From a checkpoint of a small transformer trained on Wikipedia: MLP 640 SiLU.
Each number is 128 + 24 x the weight over its row's rms, rounded and kept within 0 to 255. Layers, rows and columns count from 0. The size above them is the row's rms in percent of the matrix's.

# layer 8 MLP down (transposed), 640x160, rms 0.152, rows 115-134, columns 0-79
size [105 106 108  98  99  94 112 102  97  94 105 105  92 102 100  85 109  97 107  92]
[[122 154 156 128 157 124 116 117 129 155 129 127  97 100  78 155 162 165 100 103  91 147 112 138 143  80  65 119 115 129 119 121 143 129 144 108  90 125 114  64 143 109 131 121 156 134 116 138 119 136  78 196 106 135 100 103 132 134 125 133 111 144 112 124  97 113 143 155 138 131 138 134 147 115 109  86 127 142 146 147]
 [164 125 137 112 138 127 144  92 169 118 125 159 141 110 169  93  91 109 158 151 117  95 144 143 132 126 146 110 102 127 137  68 161 118 170 123 137 103 142 132 151 128 182 149 106 105 119 115 146  76  78 136 134 140 129 124 114 124 146 128 143 142 197 109 108 138 164  88 103 162 137 108  80 137 162 121 121 107  99 132]
 [108  74  72  84 137 117 106 123 129 152 161 156 150 144 111 145 124 132 118 113 108 147 156 121 122  95 139 129 165  87 169 107 146  94 104 148 104 110 164  87 153 148 136 155 130 125 130 157 148 136 143 109 117 116 132 125 157 141 158 152 120 119 134 104 114 180 101 130 147 116 128 146 154 141 157  75 142 148  75 163]
 [129 128 123  60 152 132 101 111 143 148 130 121 127 162 124 115 134 137 156  93 146 119  91 108 131 158  93 108 134 147 134 107 157 117  79 117 154 116 124  80 132 154 115 129 117 132 138  67 124 128 122 110 160  80 177 112 101 140 159 117 114 164 135 169 158 114 115 116 132 185 122 148 147 112 115 120 163 180 132 121]
 [145 106 138 156  93  91 146 105 147 137 110 126 145 148 122 101 149  81 149  91 100 147  98 140 142 114 122 148 116 150 134 118 134 122 142 108 134 107 134 115 140 133 133 121 155 134 137 133 148 154 103 155 131  92 113 113 130 145 182 124 136 170 119 119 119 113 121 149 152 172 152 158 117  80 128 128 148 145 130  66]
 [118 154  94  98 120 131 105 165 141 123 128  99 151 160  67 132 109 118 155 167 132 138 146 123 161 100 163 134 155 133 115 117 184 149 142 129 117 120 140  97 131 140  88 123  96 113 183 101 123 168  88 125 136 182 104 119 111 151 158 112 166  85 127 140  96 126 118 130 154 113 157 113 119 127 109 149  98 164 117 118]
 [ 91 150 149 169 117 134 178 133 146 130  91 159 106 119  89 104  81 112  83 139 139  94  97  85 127 130 119 166 122 145 114 123 129 128 121 133 145 123  94 117 166 111 184 146 127 150 113 115 158 128 146 135 146 110 146 139 114 128 156 140 127 138 154 122  98 163 117 168 133 143 149 102 131  73 110  94 123 115 116  97]
 [ 81 125 134  81 148 112 128 171 104 177 120 165 131 167 156 117 153 155 131 133 120 165 112 152 131 136 117 152 104 109 146 145 150 112 136 152 102  86  95 109 121 132 123 126 111 141 121 139 121 145 117 131 118 125 118 126  98 159 148 140 106 118 109 152 128 151 119  97 155 103 151 101 186 130 144 113 130 114 110 104]
 [126 130 151 178 144 115 128 118 139 107 114 121 131 124  79 142 160  78 114 120 130 108 136 154 111 127 110 115 141  85 159 151 145 126 148 139 118 161 149 127  83 131  73 114 133 161 141  80 190 156 144  88 155 136 119 126 136 108 115 141 139 139 133 136 165  89 123  98 132 138 144 146 130 140 155 160 132 124 133 137]
 [129 115 109 161 112 143 130  80 133 158 133 125 104  92  92 151 131 169  83 160 155 107 125 134 134 180 109 105 131 159  59 159 103 128 135  82 119 132 110 169 129  91 124 144 136 204 115 178 148 122 171 134  93 127 120 113 105 122  95 131  72 126 164 169 124 134 141 155 170 126 106 125 117 149 131 151 116 133 102 188]
 [130 135 100 127 154 150 126 126  95 146 131  75 122 102 102 116 126  74 124  79 159 182 174 142 102 125 114 185 116 110 124 145 126 102  97 103 141 117 114 105 106 145 118 119 119 127 138 161 141 107 140 183  91 100 137 111 115 133 141 152 125  86 159 144  94 155 105 133 137 115 114 142 118 180 162 118 122 132 116 143]
 [124 147 153 139 118 134 167 136 129 128 118 151 121 151 119 140 132  98 140 139 141 114 157 128 124 132 127 136 140 134 100 144 138 126 153 125 117 119 156 137  85 162 138  87 109 182 130 134 143 115 126 126 182 131 143 143 172 147 118 131 113 163 131 142 156 126 118 104 142 103 136 121 131 174 117 106 125 104 159  68]
 [105 147 102  68  83 129 113  76 138 106 160 143 138 139  97 144  93 160 145 146 138  79 135 117 129 127  81 156 147 125 130 137 120  99 130 139 155  96 106 132 127 132 117 114 117 131 142 122 128 127 124 107 118  67 116  98 121 150  99 114 175 176 128 161  90 118 127 119 114 110 133 140 125 126  65 150 126 101 102  97]
 [132 150 154 122 166 122 134 155 129 153 101 106 120 135 136 130 123 142 129 114 110 157 164 112 149  82 182 136 113  81 135 149 166 104 136 160 130 140 133 153 124 100 100 120 142 152  49 117  96 133 165 144 125 116 142 114 140 119 131 184 175 142 128 109  71 144 155 162 112 100 107 159 137 142 136 139 137 110 174 107]
 [157 154 108 172 122 137 111 166 137 107 114 119  98 143 117 101 110 126 160 116 138 131 118 121  81 165 120 127 151 102  94 130 119 135 111 137 131 154 172 122 127 137 123 100 113  97 133 118 175 142 110 108 131 126 132 106 124 132 101 146 109 127 139 110 143 177 113 128 167 178 135 102 134 128 145  89 133 121 180 100]
 [138 149 118  88 125 164  86 121 131 151  96 120 149 112 130 141 170 151 165 108 128 143 139 138  87 126 115 150 125  96 137 103  92 125 127 161 133 142 144 118 155 137 113 124 110  99 120 122 136 108 115 133 115 119  84 150 125 160 140 166 197 134 141  96 126 132 120 140  99 108 157 103 148 137 128  97 175  95 180 127]
 [133 130 100 104 105 130 119 108 169 170 124  81  69 137  97 125 158 128 107 145 166  74 143 121  62 124 103 118 144 127 111  84 125  97 110  99 113 135 110  94 140 120 141 128 111 129 141 115 124 118  85 162 106 132 134 113 111  90 103 111  84 141 125 117  88 133 149 116 107 158 135 123  98 167 128 119 134 115 147 140]
 [140 126 130 117 170 143 143 133 130 150 138 105 100 110 137 111 165 142 148 117 139  97 136 154 130 171 123 109 148 146 146  81 144 131  89 103 112 126 126 108 113 104 127 115 131 113 138 103 110 120 138 118 111 161 117 127 125  89 135 109 126 114  88  96 130 135  74 153 151 159 115 157 109 131 153 126 148  70 116 155]
 [118 132 142  57 116 130 123 129 143 122 151 139 139 117 178 110  65  90 125 156 138 129 147 159 128 156 153 114 141 158 146 163 122 127 140 167 113 138 126 150 137 135 162 141 179  96 118 129  89 100 140 154 147 139 109 151 120 100 151 103 132 155 113 145 154 162 146 109 106  95 105 134 105 152 128 120 125 163 106 123]
 [ 83 146 154 129 117 142 138 167 146  94 115 111 140  94 159  92 147 106 148 101  94 112 155 105 178 133 136 129 139 189 117 113 162  98 128 104 129 159 108 147 143 115 149 125 179  78  99 134 124 143 149 129 132  72  93 105 105  93 156 106 140 115 142 142 119  99 120 145 133 120 143 104 144 151 118 119 125 126 121  80]]
# layer 8 MLP up, 640x160, rms 0.164, rows 116-135, columns 0-79
size [110 104  98  92  84 104 102 101  94  92 101  92 104  95  87 101  94 110  93  89]
[[164 139 128  65 155 106 133  93 164  96 121 116 127 122  97 132 103 118 157 151  93 144 127 140 145 122 104 124 119 156 121 133 137 132 139 142 121 100 138 131 145  87 156 100 119 119 114 103 133 109  86 139 112 165 126 105  94 152 121 144 135 112 166 179 118 128 171  90  79 142 121 144  74 123 181 130 102 105 104 103]
 [148 152  96 128 156 102 166 126 116  99 108 147 106 123 152 124 128 142 149 125 119 100 138 151 108 101 145 192 166 124 155 149 163 119 115 104 146 142 144 104 123 117 115  99  78 157  92 130 147 125 135 131 133  75 177 104 107 153 154 170 130 153 107 144  93  98 104  98 124 162 177 178  98 124 138 124 138 153 151 118]
 [142 134 139 138 117 138 123 127 105 158  90 137 137 100 110 143 162  92 141 130 112 138 144 122 151 107 101 165 151 119  56 184 108 158 116 105 144 131 119 168 123 132 134 112 113 133 137 162 127 110 118 151 128 176 106 141 162 120 159 139  94 129 162 146  97 108 145 104 147 110  87 123 120 126 154  98  93 108 151 115]
 [167 105 120  85 155 106  99 157 103 126 129 159  86  80 130 163  78 138 133  92 149 147 159 127  99 135 164 111 120  94 139 146 142 152 146 161 131 164 109 122 102 103 110 124 108 164 104 111 111 125 102 128 142 149 121 187 150  71 137 120 129 158 107 145 140 185 120 162 162 130 151 154 140 118 144 142 171 109 128 107]
 [137 106 108 122 116 118 121 129 127 134  99 124 111 176 151 146 119 118 157 122 171 110 127 157 137 114  89 122 147 173  93 155 150 165 121  88 132 152 158 127 189 111  84 104  83 195 130 142  88 130 129  95 148 141 119 162 135 112 103 185  64 157 120 110 113 107 100 160 176 124 135 118 118 152 107 147 117 120 140 111]
 [ 82 148 111 149 163 143 109 145 121 165 158 116 110 133  98 133  93 130 104 127 172 124 127  98 105  98 102 149 163 171 123 107 138 139 165 166 150 144 143 122 139  99 139 139 135 128 141  93 150 110  81 153 132 131 141 125 161 124 120 108  67 103 141 141 131 147 146 101 148 116  94 142 110 103 145 156 145 148  98  77]
 [143 167 115  88 123  84 120  92 119 147  92 123 140 123 160 166 142 119 122 136 166 155 153  91 128 115 102 150 132 132 142  84 123 148 116  74 131 144 129 115 106 163 107 113 121 109 141 152 120 139 139 163 147 154 132  86 158 153  91 110 112 136  95 200 156 112 123 129 150 141 184 128 153  81 153 120 147 151 119 155]
 [123 138  81 140 120 126 123 130 134 119 188 148 162 142  90 115 127 174 106 106 124  92 100 127 134 122 154 127 128 126  77 143 122 145 176  86 135 139  91  78  82 102 148 138 162 117  91 137 120 121  88 105 129 153 127 104 123 142 140 133 111 148 108 202 164 147 105 109 126 140 110 152 146 142  92 103  93 127 114  92]
 [147 133 145 113 117 129 140 128 139 129 112 145 106 154 143  97 140 124  90 104 112 128 187 108 109 143  94 135 104 120 144 173 112 116  99 121 135 148 120 117 125 147 164  73  71 124 117 136 142 146 154 146 149 150 132  61 161 139 163 102 164 153  92 126 119  71 112 120 154 140 138 113 170 159 114 110 114 119 100 165]
 [ 77 179 105 136 133 158 141 170  83 135 151 105  92 127 104 109 133 150 104 144 143 129 103 116 104 132 113  62 125 101 174 150 138 126 142 124 119 111 160 171 145 115 135 127 159 104 129 134 123 125  67 125 158 120 121  86 124 128 142 127 131  88 154 114 146 107 135 145 173 149 123 107  71 144 168 162 142 154  96 162]
 [127 101 108  76 155 166 107 150 113  97 103 134 144  97  98  99 135 100 151 128  98 117 116  89 141 153 111 153 149 123 121 165 109 115 153 127  37 119 137 130 138 128  96 142 134 134 144 149 104 110 129 127 132 112 135 141 122 105 108 120  94 136 132 157 127 140 163 118 141 124 149 146 118 104 152 117 153 154 165  91]
 [138  79 132 164 154 103 155 187 122 133 122 166  93 163 104 100 159 105 177 127 128 181 183 115 154 115 153 131 127 142 111 181 132 169 147 119 155  95 134 134 106 136 146 103 142 116 113 104 156  82 103 107 119 157 133 174 135  97 171 109 139 102 100 119 177 110  97 127 133 130  87 103 123 106 155 108 115 148 134 128]
 [106 149 130 109 185  99 119 131 102 135 102  98 123 112 101 160 140 118 147 144 137 148 141  98 151 106 151 117 134 135 151 116 180 140  94 139 154 151 136 144 128 105 125 106 141 116  96 136  92 148 198 171 134 115 104  79 103  97 150 168 129 133 133 111  82 107 112 148  84 125 131 129 106 102 130 110 142 125 135 129]
 [ 73 144 131 132 115  96 166 146 149 171 151 100  95 127  73 118 142 147 105 147 102 124  54 131 120  98 165  79 114  83 113 157 142 147 147 134 134 137  97 149 121  93 122 139 125 184 131 110 121 147 120 117 110 122 107 155 117 120 107 112 162 129  95 127 132 173  82 142 168 157 109 132 160 133 107 133 128 116  94 162]
 [100 104 119 129 155 133 145 132 131  83 139 127 135 136 124 102 120 190  77 107  99 162 127 139 122  99 137 125 142 129 155 108 169 146 100 108 118 126 133 129 143 145 127 140 140 132  97 114 117 143 129 152 141 132 128 126 146 135 111 138 126 106 100 204  99 147 145  74 155 137 101 174 134 130 100 167 132 116 113 118]
 [144 162 123 128 115 109  69 124 116 137 110 107 124 122 138  99  74 173  82 175 112 153 127 181 133 121 173 136 135 129  97  92  91 144 115 117 125 128 149 114 152 100 121 149  83 122 134 164 135 166 152 123  82  93 137 117  90 114  94 135  63 156 143 102 104  90 135 104 143 144 121 128 145 133 137 130 136 175 139 108]
 [ 90 109  87 103 147 160 127 137 150  81 123 148 124 146 122 114 123 147 149 121 165 163 120  84  97 144 107 122 129 166 152 148 134 103  87  81 126 120 168 132 152 135 164 127 100 112 128 104 136 171 149 157 142 143 124 138 106 155 152 137 144 150 106 123 122 132 105 106 111 165 149 111 140 131 118 148 125 150 110 151]
 [165 169 120  94 154 169 101 142 132 155 118 139 162 134 156 126 108  93 125 126 144 139 143 119 152 136 137 120 120 144 108 117 171 142 150 132 158 161 105 142 102 145 145 134 144 102 123  95  74 104 116  87 115 141 145 157 120 106 156 150 112 140 122 118 115  97 132 112 100  94 112 171 114 155 135 128 171 149  85 135]
 [159 113 101 117  89 120 110 107 138 133 128 148  77 153 148 142  94 172 132 144 158  87 136 163 113  79  96 145 118 136  92 160 114 155 145 156 171 125 154 115 153 139  97 118  80 127 105 134 132 124  96  74 118 116 169 131 113 159 137 115 147 117  96 121  90 109 104 151 110 160 114 138 147 141 163 148 121 148 119 143]
 [137 151 108 157 141 126 158 121 100 135 139 108 115 108 161 108 143 129 133 127 107 129 125 149 132  75 131 146 128 123 169 141 139 110 109 139 173 169 127 133 125 138  85 143 110 135 146 122 134 139 107 132 128 111 111 144  89 106 137 124 122  51 139 100  99 173 142 160  99 117 138 135 109 146 155 133 114 111 104  86]]